{"num_hidden_layers": 8, "hidden_size": 576, "num_attention_heads": 9, "num_key_value_heads": 3, "head_dim": 64, "intermediate_size": 1728, "vocab_size": 8192, "hidden_act": "swiglu", "norm": "rmsnorm", "norm_place": "pre", "norm_eps": 1e-05, "positions": "rope", "rope_theta": 10000.0, "rope_fraction": 1.0, "qk_norm": false, "attn_scale": 0.125, "bias": "none", "tie_word_embeddings": true, "parallel_block": false, "init": "normal", "init_std_qkv": 0.021, "init_std_o": 0.0, "init_std_up": 0.021, "init_std_down": 0.0, "optimizer": "muon_variant", "learning_rate": 0.0145, "lr_mult_o": 0.89, "lr_mult_down": 2.0, "beta1": 0.93, "lr_head": 0.00464, "max_grad_norm": 1.0, "warmup_steps": 200, "schedule": "wsd", "decay_fraction": 1.0, "decay_shape": "linear", "final_lr_fraction": 0.0, "batch_tokens": 65536, "max_seq_len": 1024, "doc_mask": true, "train_tokens": 655600000, "max_steps": 10004, "dataset": "wikipedia_en"}
Each number is 128 + 32 x the weight over the matrix's rms, rounded and kept within 0 to 255. Layers, rows and columns count from 0. Numbers have three digits each.

# q: layer 3 attention query, 576x576, rms 0.117, rows 202-212,266-276,329-339, columns 0-143
# k: layer 3 attention key, 192x576, rms 0.117, rows 73-83, columns 0-143
q329:120149116146147085083158137104136098146153128171129152133112123181143149162095102104135093143139120097104113125132140087119125163178068097069123096150157063088122144135114111142134147147155162164125131149094159143112089142077106151079121135086145134154146088115156137160085112156149131092149072113133181140102148077151141125150143079129103113133127131134094117125081132123121122137104122110122097170120133099132131108102123162142124
k73:189146088110088104149106132113101142094070117142124151128118127078090085135111121149158140156077132117161128150127157132124091093086089083085118108122108150137129130106121169139164121142159090147128111150107157136121123168157117139117085116131127109141142148113157118146099103110104110135110101139167118137094123161117174125092109104148150109184097133114143099126159102162100169089189133135120131122178105134132120174141171161125138
q202:111093161115085132151151137141081108139146149095162097092145100139144148166162176114136137157139161112119131134136129146113137156112079172107125149127098145146129144133083106169115184104105108112116098095106130103143114135121118124121129104124088129117130141132160137137133127116122128146126165130155106154147136141094105142146166112172108089176112088139105122116185168122130153132108126121120146095109138100152147094171149137135109
q266:108068129110104148144135115094164123163072156118156121139096132136118097159142160164132162155123118154137170156159164125099127166126122134130142118157140166173133123165076130091165138165114058136133142112162128169131070124102136148149144093108126177120117142155107106085207097191067094098097112104177142121144112129141129140115150178201123085175157164082124094120148154147087140147072162096112142170198146165149080053134181080122150
q330:113192139138127150103141101174074104132111100161158128107118115148145110124175107169123122101160103133117101153182143187088132101157156145130129116075113120145123193125174166188154122105139139149090159161097110139121064207106147106158139109115114133157132121174144132157159133089078143106124140218147120133117151118111136129122167111138105138141143188106168133131123162120102099135149138135116121118097164074111091090077111125143130
k74:107160126128172095118162087060107099119085118185110108148126084051080103179140122094117097144145089116174125099121100134205083117128096144099102068136169121099119123148148180115112137108174129099152135126061179142101162098153102075112099131104109166127116092157125180113178120146149116095177131103148114142133133113103172107152169102149091078163091105144111167158143127138147126086171135151109107132134147170105138122140133151116082
q203:156123112096085138108141101098133136133124114079165169126171138120131114122089135137150145099170123137121128126125170173159086097115164160135137131099091090145174164128088128157088111148079083154150106140081105145124161139143091113164079099131154143128132120141109133145153118118145137158141121148139115105124162170149089091096078092167108131110207120175145063158145137168153094099081089153137131157134143158106093088159142175166132
q267:107042161126099093130094130115117195124126098160107170180149108083131089151110118101158143079109142148171171116106178152124132101133074210100158089123130135117073118143085116179107133185078111137205147088161101143142108141063103090123160129139165127162074165158161137157113165107114147110173102128119125091130134166176097102211111183147137153061171209153158078109109109154167134109115116110088094181136079159098111108147126125113132
q331:146155136162130153101090149130117155161157127165165100104095121140110128130094144152116126131156130098136094104132161089123125135101122123129150119121110153102106124111152133122117090117142126182079133201147154152136125104144152117117102122144170162121080119142131112139097148088123094124181099085081130107103129131156153163145129143110165158145116136112139186137127136099164111075109128153179113125070164137149147113146086107167146
k75:117115121078124135096100091157105146120128180138086123153099134129131143125139139106187140151104129115129121128199093127139104107083139076120145160147082110091110128120134066119127136159172162119159106183152130136053107164183143140096134112127136139134133159100126106103090101100113110168116134127146105137157163140087141154086144182158143104168093166114109137129123087171095140113131161130162127163165121136168153129148144116112110
q204:119121087135127114126139145129141106111154173172108135116109099113124104151144103133196138127143106121142128143146121151188089143098075116156115113128135148094182128098141152138109159115085121134076142133156117109089121125129149138168099073129129126114140120140147157094165164095137133168152096126106130163110129098181116163098098132117158130133179123131132180138131097087105130080101120114140122120116153134110133110147092144126106
q268:107097109129096093125111056122101141088050145072173113101138102110125119134092118086091083101093108137110105108104142123167162112134110105073131099171146109082186113142137144130134136141091189128115168083090198122089196142108163232145131147165130070157153109143093143124082045153082127120155102140115093175162182088135172142089064150136089094170133149093075177135119191183133120093105125106139125157106126175170083117046086135105123
q332:158116116056155156107107167138159121094127146148093155122103087192083133171162106103086093155173107122118098170095111141135161158165147143117162139137113096101110132157112144093072088091116119121129104128156140100152162118120127093164087121110109133124151092134137144104165172135118111084098094106111164130149133074141138150124112165127166109119107179103102099154104115151170067105064163122116076139113134217149132112091090116112098
k76:178149130145175161112143183111112101163160106109103154202152170079120123088085143093106174160132098097145109125120146150069139113107156083118110159156165118148117138099131125104142089156131104140182157121153095137160180116168145136152128143130152122161152187121157104123150110109109133126104130159151093093109079197110158119129136115163169157098152101077171138123106104100120157107102147102164163141114138123155126161126131111174134
q205:132131131139195125182099097144136149125158137114107109122165172121148096176108035123134084157119136101122109094116090107135135126153133107130132154138156131152110116119149121134168068108128106166157090150166108110131120131077127164104133145127129144146100118106105092165104087115095117096165156154143114159139122092118147127145136147142157156149136146107130165124082125125133105142154137115148167113085166167178103147083122095140173
q269:103123146160120107082094200173149169116112159138181125122144159113087167086120092154122111163157155070085095077172118136164181151149161170131118054124133122148104123149139047121079151114072088076109175163097087131121172101165144104198077116167140181166226160152144136105124085144181074153177089147114083120140203071117094144113065153139109068113158232106137138151151058119100129113171094078117157100121166050154129120131090158126153
q333:115079127105136097098118048131123108124177149178080110167129103117125138113099114111101038125073134078120155111161141118171134089109119097115147106130144158085104096127162116129119094102121096111111102165122128181065145136188124115121162182116131132118090102109080158105076132128141136161148130097086162125122124140164097150124052145154134128156155143186110125130146082105129136142144141120142098165070119101157167168126103119123103
k77:137163100105120081080106132138102139127123113139124130105093103079114090120144140136094126151153139160214115188154121151140109165109153101126126047137154076089145119106089132100127159136081179115143128160099213127136115109160134116116068116092151111171072131106168157097140147113135151152153107142111134116176139138125160093137124086132100160189091067173138114160097121138129156107137148161142146148101136170093180135117147197156065
q206:083139155128096114120115084133080100098106157105121151103139145128092101143098075092109152110159108059137148143104125156144095159116141146149113159159130120095084108130112156137075126197123071157110181170170166168149115153111061146112119133142161127141146132120085101149112146110097173091129120117144143069104107110084111148089091072138178180122177118143163109130151123162146135099119123142205102128085155126134133164169125123109149
q270:131140129145132108151178152088076158177152170142122145103093107197119140171127124157107100113152159122175033158153191144182127156116104099111125088180065183144198074165098122172084228151088132125177120131110132142161108137067137118110157085072148120116127158128141079085146098132094131151131124069161139115112156127116113096074144104178130137083138164119162190078184123188127179115135150079131150190168161107057190096150141183139172
q334:128175134116094032091094137130089074142230088141108071076128128110053171073052158109065106133102123099136150166131091113147157137144137168121148082057145185090127198160097148116126192139061100171121109125141161166106149084120176120114163086097132161178077109106079100094065137150119067147144140060126235106130078117115081187161063149144187155100148163096123126131119095125122144110140119041159124098086083129114147114132067182142125
k78:150110097087093181123138148147187126109071121118125141153170190136194152044138141145147101156098133130101134086200130145160128121161167145154128135162122072137140104131136090102130146195138106085141124151151173123112154134137108097098153132104120130142143088163096126177069134117125106133132093195152051171135224118131095108108119069195152132116138063128112128137172116108103100105153133146120120113133104121120146156160127122187090
q207:150109122122123127116124144093134156111143140095124153102095099091119115098119173133109127053120120122077154123108171102188098116115109072102119140086101069153123099109121129078114115155145145104188166120127131139171128081186140117129100132083134148117135155111150120151132106096123125114113152139098126115145108124145165104089170124112110085087083120091140160149095117133159122166110128127116096164140151136091116144116186097155119
q271:185113117121119104117196117116043144154097125193110180146177134128117107115099102163089186100148135101162062180145110116171143130136133172152123147098128127158100140126091178124173159067122137139208136094096157070188107150117109072129146093151151088145146115113093118125077115044142153170105133099118118148130103169040120111125183081101166193154169109197161075108095098136092151098134140059150098116115129132110134120140165154115148
q335:107140121088122161126090130113096156100153085097132155082111192119121114060209111139091120121129137111169105133089139106115145083079139165099103154161182103125132112123090097073138109158128169080139095137147027111112124105169158141067162128124198162167131107177137153071059128128149128127131144156107140159075134115119200066114119104094174120136121136107132114070053075093123074139124135120187147116150125112167103126161142136119095
k79:097139129122095123116128155129125143126156184133108083197131130138133114147138131121124148143122145094083127174122153124091130131118113121130171152147114129141142107069121077159205139194127123155214111136161104179200112122109143128156134106121138141141095124104106105070132089102137101134156161112115139136109129129098091107156063186121160144103142141137165113158113079180119086173161148106128135157154139103120115097107125149163145
q208:152115138151159194095136127103132144093106085149114131121151158152058149112123122140126106143130146122166087149157156128153197151138165151148111144144147087103112135140140140107183172099130082078160105111196141104137098136134151138096123113170119223125137132114106096153134118114134132067167088108155119118117156162110113105146119156128131137157154081156128133142117089166167113137115175107110095063159111101077122148146151115121110
q272:141075096067149185150134111088119141154167144165096044067141120172110195111155165116126113143127141150114145110147072103141093054149051092182130197096052157142186126120199086156170158072222176154134158111156201071109133125118176094136157133107133067072126146076173147056113151148152129130120187127135139080195092169169129183088211162140165149118152082064120147184129110107108108147122204155172064151057097097127252175121158077161153
q336:125159124135132103141158169105203145098123147138096141068125154109128211132101082125157097162063097150133123166139131166168083131148130160139174197044140109146119177157083146169128111096142147141146070119145164202153158133105104119100177116072151068077078186094112111141171090143112118108162147118150129192214146171143152139086075129157069136120124135127120166232120125160120149171124153114165149033080084105077158163117144159148089
k80:133094128109134188130162073139124140145137193066114122187138192124152132161111072112096166130121110155143172139133162090098109151125156182126084169131152138110088156113138167131141132159059181117087150141154126092111074118099120192131110172116160160102166093080133107124156105135120148088128100114109150107188164176088149160142139182139096106106172105158121132132099161127169115155155110105142134122140114167131103108162141093131162
q209:104121144104145110118200170143088149077106128144106078128106122139093148170104067142140136150178141108137156105105153149111112172161144108144126152139140081112130096122153154135115153151138129153073127086153103129102177138141130118126085124103110146138178117113097084144141111130113135152127125115145184084127121091111107182175126120081117134126086140144149167112140113104069150134139083126113129110127129099123139198049159133131163
q273:097129119156149139112134140147069150087069126151093105125136099103005110092080145117124115090167099093090108111106084164173180139077175093169159109100124098164134177111088157099141116143091138176099042115153069145130140122138144063142105160181138124187124162154141072100101189113104138196147105118169092117118178190119119219158069167121131129127061158154128066096141138160139191091094058121173097098121132126108091105116106127154109
q337:107148157096175114135090140113095155093081116191111116131054128161063139086091075112103109127120146063095143188154109142102178023122170151110135106070137083116188167153090128152097167088159204153099073097138190116117164112064199180185156136150171174179101068169128111100141173128093129172111102125091106136134167207102148128086147131163071107168072079171162104100087123152137089115126128053128168096159140097098116079134166141114134
k81:093143142100171141131084137120107099136153097139075158125140115136119123113112115165151155169084132153154117134120135111154104070099084167092070156110118127115163176098067179141136158128115161179145094145045158113160160179191133183100150085088126202119068125145070179110106139140161100065167136117178162165135091181119165093132169132097136084117136110130094173160070093161087119144122190102115106101147063163058126146155156136149169
q210:110117141059124082136129106123137126170130141085138124142162158137167136098125131102159136166143170151094137080135134145140103099137092116175119140077150116153131149095104129111168175166111134153124138124127119181105116136146062095113119152090132111114085174092111164146141159140119127107146167119124141190079093137177084069112127112085104139139118066129110158154129142081115189126170138176129153070109107136174094126126167143157088
q274:096069114155085140103106116153090167141096081193156048144081100105106120142100036106136132124146137080156148106201035160128106064134105189159147091131147138091113187153162142186095129131119184172077083206115111069086136127103151130180062162135139152140167139066115101133110101110130101091111077144120149112102151143126083063116103178149087103181187147118119101147163215157086097148161165154143163140141160126126183022107072146117109
q338:143128114110124147113097190146126127177095118134099178117096071138071079125155107058108112127176072055114182170176065119087161110152114143071153117167135102132122166151157092140144123160131157099082125124047104183076102104118158100110124104176159168141091111123126103186056136125129092178142160136111133131090140076066172092124092156121148129146133170185125110118119129116152115125127112119161125118117101065147131130111153106151068
k82:143085166110166124127097189124032055184201154199092143063108100137089088090102166145108118078157060102181148153103128111152155178147133089157195119116135111098086173089156124144127062119190075059138088108163098116093126095128148104082135123133156127096094138164081122157131130088156226182145130100160137084133096121146122127107121132138146066154098130155105178177104098142119127171080146096146145133118105105085162094096118115151109
q211:141222152147181128087108109110112117142098109054174134145172146115128122160103097083101130092169109145148123125108156179122101138151119165109127165120131164118141131104101124106194097151113144120141096067135197100134139106114149176145140095153118157088121156143141120101219117097124135123126078093163122091175158111037133122126114093135102158131142138134171139160100128142079114146161093118116098107155131121122139110139139104142174
q275:096147162098127078163146090152122113145143162154096164110146181099082089076126126096156101147181161045082116093098128170159118103200195129099140103129141164113128115144145120117129128157146078153095187135095091184162116108162113195173167169161149182186090079158115174140049069157071115169137159152150054103145157064166119082115125139135220111131105135150126154118144153156091087066172093132120134111120111067170142147173078122102163
q339:101149135157099151111130087100129180215122130153107101142147147118120173196103093151169112133160126112151164073153117157108123115085166113124124184102126165165131152100184098161091090144088099178149138132115095162100147115155096147063136089148123116088122197115114114140121120125102134132165143137083051136143131183051146136141171063148116101161130140098101161081112142121141175113160133148119166146117149132053077192102090094144134
k83:174083141124171190075125127129187128106097138108122162154167101132098092151141088176073056116138196212153098131138151152145151176117165080140156102116106060138169084166109094139099216128123151136136053172162186115114163118100114121099158161151168134164158149144167133049107112120085178149080136147160094144094166161118140120154101156156119149085110163157118171175098165125148133156117205182105107131152108134078118156108168169189101
q212:159134124100137141141138116102149059142116141106100121129142108197139126094135171124147137105079090092125145115152108100093094119189104136131118152115116101123110180091112110165183138114186183151121124121126121167125159138153144162096131114120100125116116146131140145077154145119105140045141156149139148166130096111111107142131126105058092156131165127131137143161145115126066131137155119129118179129131128144214064142143167191104060
q276:060117090117157146109157144101144097096081131122135144119148157143167157159132157163137123159090110113138182187214144062135158144164113074105141170093117120124128092129092153138158101122196164115073108076152121116118131142159169125090188143153070084086092116023098142045154104158053095142120107151120116141193158117140124117120109200174123096155090102126071031175181115150165174174149125167136116098194109175112160082096135161127098